{"hidden_act": "swiglu", "attn_scale": 0.125, "warmup_steps": 200}
Each number is 200 + 40 x the weight over its row's rms, rounded and kept within 0 to 999. Layers, rows and columns count from 0. The size before them is the row's rms in percent of the matrix's.

# layer 2 MLP gate, 704x256, rms 0.115, rows 23-39, columns 192-255
090,214,242,110,297,208,173,157,223,129,244,281,237,220,154,139,241,216,174,167,222,114,185,201,199,115,239,277,222,220,246,147,218,178,174,197,257,226,212,266,224,265,162,243,225,200,234,193,216,148,224,202,193,232,176,217,195,177,205,190,178,157,182,183,187
102,228,170,161,307,165,217,159,156,239,259,253,221,220,223,275,207,182,128,232,198,215,77,184,261,198,178,210,195,231,260,148,128,214,195,230,192,231,189,254,204,149,185,176,189,252,193,227,263,261,200,189,189,176,251,197,202,214,207,176,196,211,254,245,161
099,237,177,184,224,285,248,152,220,175,174,251,125,187,211,206,184,184,194,237,260,289,159,248,288,152,161,180,209,181,271,177,207,194,258,163,193,163,279,232,162,178,194,291,217,190,251,257,244,204,153,192,296,189,111,228,194,227,206,235,287,163,229,188,209
105,185,264,206,233,242,299,285,126,229,207,241,216,199,159,179,221,182,214,208,208,184,166,221,179,186,272,239,234,188,175,168,183,190,197,225,215,242,181,197,253,221,137,161,171,221,145,268,206,179,240,244,130,260,166,203,221,188,271,141,272,167,211,169,166
110,178,220,226,190,224,168,173,114,200,254,225,193,182,230,183,223,162,184,264,172,177,197,196,182,213,151,138,202,254,192,224,183,191,204,225,169,229,275,241,232,169,231,194,96,161,186,186,142,133,264,197,217,164,251,179,101,225,185,183,186,200,157,195,133
102,246,201,125,176,218,269,225,221,217,166,234,197,177,215,125,217,206,210,191,154,170,255,257,265,151,216,161,219,230,153,254,201,153,219,264,196,222,187,229,211,217,235,203,162,244,257,206,187,195,226,198,199,189,185,288,179,177,213,200,189,182,202,119,224
088,173,173,163,178,173,214,222,212,144,175,133,205,162,229,220,262,222,214,197,193,154,209,293,216,153,241,220,205,213,200,180,153,148,189,86,215,183,187,183,222,120,152,204,206,227,199,270,157,114,237,214,117,167,241,294,127,187,239,203,218,224,194,182,209
095,204,178,180,246,213,273,290,185,237,161,262,188,163,194,202,168,182,192,168,201,258,204,232,158,245,198,196,200,137,203,205,115,127,216,171,248,235,288,226,282,132,216,218,172,220,207,270,202,244,227,202,163,317,168,170,188,192,247,215,221,238,188,247,174
105,224,191,194,176,202,241,253,199,249,234,166,221,281,175,215,191,126,233,135,227,213,233,288,236,228,184,151,144,146,230,283,251,228,200,128,226,107,211,152,162,268,211,135,164,186,201,241,271,233,249,208,254,273,232,194,204,186,133,129,151,230,212,228,199
103,185,203,234,285,200,215,198,216,242,213,149,211,211,258,142,213,232,238,218,183,153,212,197,192,200,136,222,189,162,232,235,207,228,181,215,296,217,259,251,222,243,161,146,241,189,148,178,226,232,243,217,252,227,233,201,199,194,178,230,175,211,283,199,164
101,189,174,191,234,108,203,187,268,185,176,181,237,181,143,146,244,175,151,220,245,150,257,179,189,184,190,190,201,195,178,199,229,198,169,249,150,181,278,162,171,154,179,196,231,210,232,180,187,171,201,216,123,222,151,232,185,188,249,199,213,173,151,259,232
104,228,212,181,123,184,201,222,194,262,164,159,181,225,168,215,174,166,240,224,170,263,209,287,278,179,195,176,271,246,184,176,147,183,173,150,204,181,247,221,217,197,110,220,156,151,204,208,272,241,227,173,163,174,213,148,218,219,134,186,167,288,158,191,187
098,133,143,189,67,146,201,248,296,202,127,215,222,244,243,196,198,255,221,220,238,220,145,199,248,209,205,216,154,183,258,195,218,255,223,187,288,208,170,241,152,165,146,240,242,188,169,258,233,166,207,154,196,272,229,162,224,307,210,210,169,282,272,199,184
104,219,205,187,155,184,168,193,209,178,175,201,293,210,200,177,142,213,234,183,230,166,138,179,155,208,218,134,256,257,223,216,195,148,209,190,202,224,170,229,255,220,193,177,180,101,203,213,206,241,254,216,159,274,205,196,181,274,181,219,178,213,162,196,189
106,220,188,165,241,145,162,230,249,179,174,236,182,177,222,216,259,221,194,235,150,152,234,158,223,200,221,175,170,177,209,172,258,139,161,148,236,222,226,190,194,212,197,228,230,249,231,209,182,162,141,164,166,187,222,146,218,228,206,176,210,132,265,213,264
102,203,189,234,153,191,247,222,260,224,152,182,249,238,263,142,195,228,174,189,236,225,199,165,246,197,227,165,167,249,227,175,174,228,212,231,217,227,217,213,179,184,177,117,239,224,155,170,205,158,256,133,133,247,242,211,208,113,167,277,223,184,215,172,142
090,194,189,203,182,138,245,199,206,158,199,176,175,275,228,176,281,147,193,207,152,149,187,203,211,221,224,217,153,253,226,221,171,171,121,177,208,194,211,215,137,222,116,256,174,178,191,214,146,197,137,231,159,291,237,229,168,242,218,111,278,215,138,175,204
# layer 2 MLP up, 704x256, rms 0.113, rows 23-39, columns 192-255
094,172,189,180,236,220,134,222,225,180,216,199,241,198,175,220,185,142,173,211,200,215,99,202,248,161,285,204,148,162,291,189,228,258,212,226,244,175,182,164,195,218,166,246,184,148,180,135,232,135,320,179,155,283,197,220,185,196,210,248,213,167,207,156,233
101,169,174,187,154,91,230,266,155,149,176,147,211,171,196,218,134,249,206,222,233,188,202,187,199,235,196,160,222,179,232,216,187,261,212,162,256,215,212,186,160,230,217,203,186,215,119,186,201,176,140,170,167,231,234,99,181,231,170,234,188,185,200,275,178
099,217,131,179,230,212,220,258,227,287,269,133,139,206,219,139,247,250,167,121,219,171,217,161,102,278,228,200,218,213,147,195,190,99,173,123,169,211,209,189,194,206,253,231,196,222,201,128,214,170,215,215,163,184,156,234,258,178,200,194,174,215,205,198,193
101,213,218,119,232,168,209,196,204,227,261,179,252,243,116,195,233,194,207,200,179,185,232,260,191,262,218,237,235,297,212,217,181,176,221,191,156,216,239,197,227,160,214,172,300,141,174,245,142,134,238,219,184,162,178,263,214,200,270,165,230,234,163,169,201
116,272,183,211,227,262,172,178,160,166,126,171,168,245,205,209,227,204,222,205,192,241,209,178,198,219,231,210,235,140,200,231,166,232,86,171,173,142,114,242,191,210,159,213,206,143,212,231,253,219,147,169,126,279,210,238,252,278,275,259,207,143,196,196,162
099,298,266,226,197,135,152,199,123,208,200,201,157,205,209,213,231,210,212,267,204,228,220,211,173,179,204,291,191,201,175,192,226,215,226,148,245,210,176,247,212,193,202,245,225,139,186,216,224,181,192,220,123,138,214,226,245,200,244,158,219,228,170,207,202
087,102,202,198,287,211,124,236,174,208,208,172,148,229,219,166,206,179,179,187,176,184,231,135,329,203,156,238,191,215,206,201,206,258,194,290,207,169,260,213,231,271,192,274,182,206,280,156,204,290,166,180,248,179,258,221,124,170,202,222,189,250,298,161,203
092,224,235,231,155,280,231,194,281,223,150,267,175,215,194,230,178,159,236,179,257,82,200,122,170,189,208,217,257,147,204,231,197,265,175,186,184,210,153,183,200,169,138,225,177,175,181,233,201,229,209,234,213,145,255,179,255,230,193,146,187,167,152,207,252
103,228,247,269,177,205,214,139,249,202,124,179,214,207,283,101,115,228,100,212,163,199,238,210,205,200,197,192,218,222,211,149,186,163,228,224,228,236,182,258,160,216,208,199,251,192,245,175,200,291,177,198,198,198,188,234,174,226,257,235,248,292,169,190,174
104,251,184,179,217,123,164,230,183,149,219,200,128,178,200,228,169,204,178,162,195,215,224,223,265,274,214,190,209,175,240,201,247,269,281,238,241,168,248,128,195,295,200,139,169,199,186,184,176,212,261,167,212,198,188,254,163,216,190,171,251,91,179,186,204
098,237,195,348,194,235,225,169,211,194,179,215,207,169,317,155,195,166,203,150,171,180,160,190,207,222,178,233,176,126,230,171,218,191,177,155,220,201,224,143,202,198,216,192,215,207,119,214,204,153,209,174,194,205,247,99,159,159,226,205,228,246,207,221,225
111,218,162,121,334,226,238,180,243,164,193,262,255,231,210,196,224,141,224,176,173,261,195,145,175,222,169,240,219,116,194,215,194,252,239,201,155,180,157,202,214,213,228,196,184,232,243,156,194,208,208,161,195,252,163,202,180,194,152,138,198,212,182,249,203
096,236,174,213,177,188,195,267,166,226,222,204,178,207,215,241,265,250,159,193,224,210,157,266,225,197,206,164,227,172,263,166,212,203,230,185,145,235,141,220,123,248,206,213,264,235,182,221,181,165,159,145,190,208,183,171,264,246,235,179,208,184,217,197,379
102,170,218,197,197,168,238,213,62,198,195,202,181,215,188,217,220,270,225,218,187,220,195,259,265,232,207,268,214,160,148,208,179,187,198,159,226,146,178,200,202,166,220,167,202,166,177,247,254,144,227,264,199,142,229,286,224,151,164,214,142,222,126,192,212
102,184,196,245,170,246,149,231,261,234,246,189,145,229,252,152,214,248,212,190,148,227,232,207,242,298,232,111,204,237,184,168,190,294,193,211,132,263,201,222,211,199,225,115,165,175,218,147,160,177,225,122,287,191,206,221,215,226,172,156,216,225,228,202,282
101,213,198,145,181,213,239,192,192,249,188,160,177,219,126,239,202,150,200,257,209,161,121,177,151,173,163,171,149,179,181,190,244,175,155,164,159,204,240,154,181,259,286,241,182,209,182,199,249,172,207,172,181,194,220,210,245,234,246,231,256,234,159,134,211
100,182,226,151,237,226,216,200,164,180,236,62,154,140,204,205,197,255,174,204,189,214,205,147,211,219,196,149,201,137,166,283,247,199,272,190,171,231,170,129,195,201,196,187,206,155,170,216,175,234,201,139,213,264,201,166,172,136,171,204,274,175,185,153,161
# layer 2 MLP down (transposed), 704x256, rms 0.104, rows 23-39, columns 192-255
098,186,139,166,270,193,233,166,199,235,156,150,121,174,248,267,162,261,171,208,241,266,237,210,171,284,251,251,212,216,201,154,208,220,196,258,244,155,189,227,242,251,187,132,264,201,280,145,235,213,207,182,227,227,276,172,208,215,198,188,148,130,264,174,217
098,232,147,191,112,168,162,220,213,258,155,203,191,234,100,174,220,175,277,263,144,192,210,142,218,250,192,142,187,162,155,170,235,191,213,169,212,190,173,198,201,313,308,184,200,220,152,142,208,253,163,190,198,98,191,219,187,135,223,146,184,175,194,196,136
102,129,277,257,194,157,198,149,255,181,213,168,313,218,230,280,266,206,207,184,226,214,268,152,179,179,234,208,112,163,110,233,244,294,149,310,165,212,261,205,194,185,207,210,154,177,158,201,247,231,163,188,240,204,191,226,168,169,188,216,110,207,177,195,194
104,272,185,108,172,203,208,247,221,276,182,239,248,240,242,182,222,237,253,217,208,152,208,195,195,152,259,268,233,102,145,203,227,209,258,194,117,170,222,145,200,245,124,174,253,142,173,222,212,199,283,240,136,203,202,191,209,153,245,152,262,196,232,230,188
110,223,283,193,250,252,216,220,209,155,149,251,237,177,176,152,244,182,236,158,192,227,243,276,215,240,224,183,253,250,220,199,184,144,187,211,214,180,195,187,179,201,193,194,190,183,206,266,221,226,192,246,166,273,197,211,258,195,209,229,138,154,150,232,257
096,156,216,280,210,151,219,218,213,165,233,224,186,203,225,220,213,131,174,284,215,204,209,120,151,203,195,193,216,187,67,211,206,190,230,225,274,187,211,179,207,251,207,113,223,281,236,226,169,223,212,253,165,246,181,198,189,195,196,232,197,196,159,148,208
085,165,210,166,192,203,232,179,128,183,230,215,246,181,252,221,150,268,243,188,159,239,221,221,249,228,168,185,223,197,208,166,200,210,212,215,252,185,229,170,206,193,181,250,177,222,182,155,159,330,180,200,273,212,197,135,218,172,171,219,254,226,220,182,157
099,267,172,227,147,234,204,191,223,214,102,254,214,204,176,240,233,274,110,264,168,122,225,231,207,170,234,207,228,186,222,210,188,220,190,205,186,233,277,299,216,224,183,247,140,177,226,263,147,158,102,212,220,238,295,168,256,289,239,184,230,217,197,241,271
106,239,187,228,161,244,206,208,251,163,201,260,200,182,158,152,233,178,172,217,281,223,170,154,202,152,196,205,209,196,177,184,204,214,222,189,229,187,236,189,239,112,169,162,228,173,218,184,251,159,205,122,203,227,176,191,256,217,282,228,212,246,182,197,172
106,251,202,232,193,145,144,149,184,211,141,170,185,187,237,227,193,190,205,181,199,218,212,163,197,254,187,262,243,190,210,176,205,291,257,105,148,163,215,278,186,218,175,211,146,126,176,254,212,158,192,156,224,167,208,131,224,150,202,197,235,174,166,164,235
103,218,290,206,239,203,190,207,211,247,207,187,184,194,185,208,233,158,191,225,229,198,144,158,205,287,199,168,169,113,239,237,250,194,223,195,226,217,258,222,170,152,182,228,162,182,116,134,227,79,213,162,196,223,167,177,80,198,215,152,213,180,235,149,222
107,215,201,155,168,252,109,273,123,153,84,237,172,161,223,177,289,202,196,243,171,194,217,196,151,123,182,138,194,157,242,146,146,230,179,227,193,200,169,173,207,234,202,185,219,225,177,195,157,195,151,196,238,173,202,209,167,199,155,160,186,173,163,236,235
102,196,200,176,166,258,230,266,178,282,179,215,137,291,210,243,191,189,145,203,242,184,130,187,213,149,191,203,208,196,177,262,242,270,204,252,195,183,196,222,67,266,220,206,232,176,198,274,98,151,143,198,118,290,214,239,201,174,223,177,158,183,238,203,206
104,225,240,210,173,224,223,153,182,132,222,129,214,244,281,265,171,280,144,236,132,191,199,270,166,258,203,252,168,255,171,241,187,198,257,185,201,223,230,133,168,281,178,245,265,166,198,147,212,225,168,256,213,153,248,208,225,132,185,173,202,197,188,213,220
105,132,202,202,181,202,141,216,167,134,247,246,207,253,154,139,188,213,229,272,212,155,229,116,219,214,180,269,165,241,147,220,235,201,200,249,177,179,221,189,248,156,163,177,95,145,155,223,161,188,226,168,211,218,231,203,172,216,157,256,152,196,162,209,231
096,219,209,171,192,262,193,247,181,172,248,165,138,198,184,214,165,143,197,216,157,200,126,241,175,205,228,251,170,220,156,232,188,124,141,218,189,196,122,114,217,180,204,202,189,298,252,263,234,207,189,234,205,215,216,215,167,215,134,189,185,120,153,192,242
096,147,194,205,227,265,195,243,215,278,150,200,108,252,182,208,235,180,271,339,138,111,151,192,158,191,205,144,176,206,229,214,228,174,225,247,219,240,202,199,110,247,218,160,227,172,175,125,134,189,237,261,196,184,216,173,176,231,220,220,282,206,194,249,153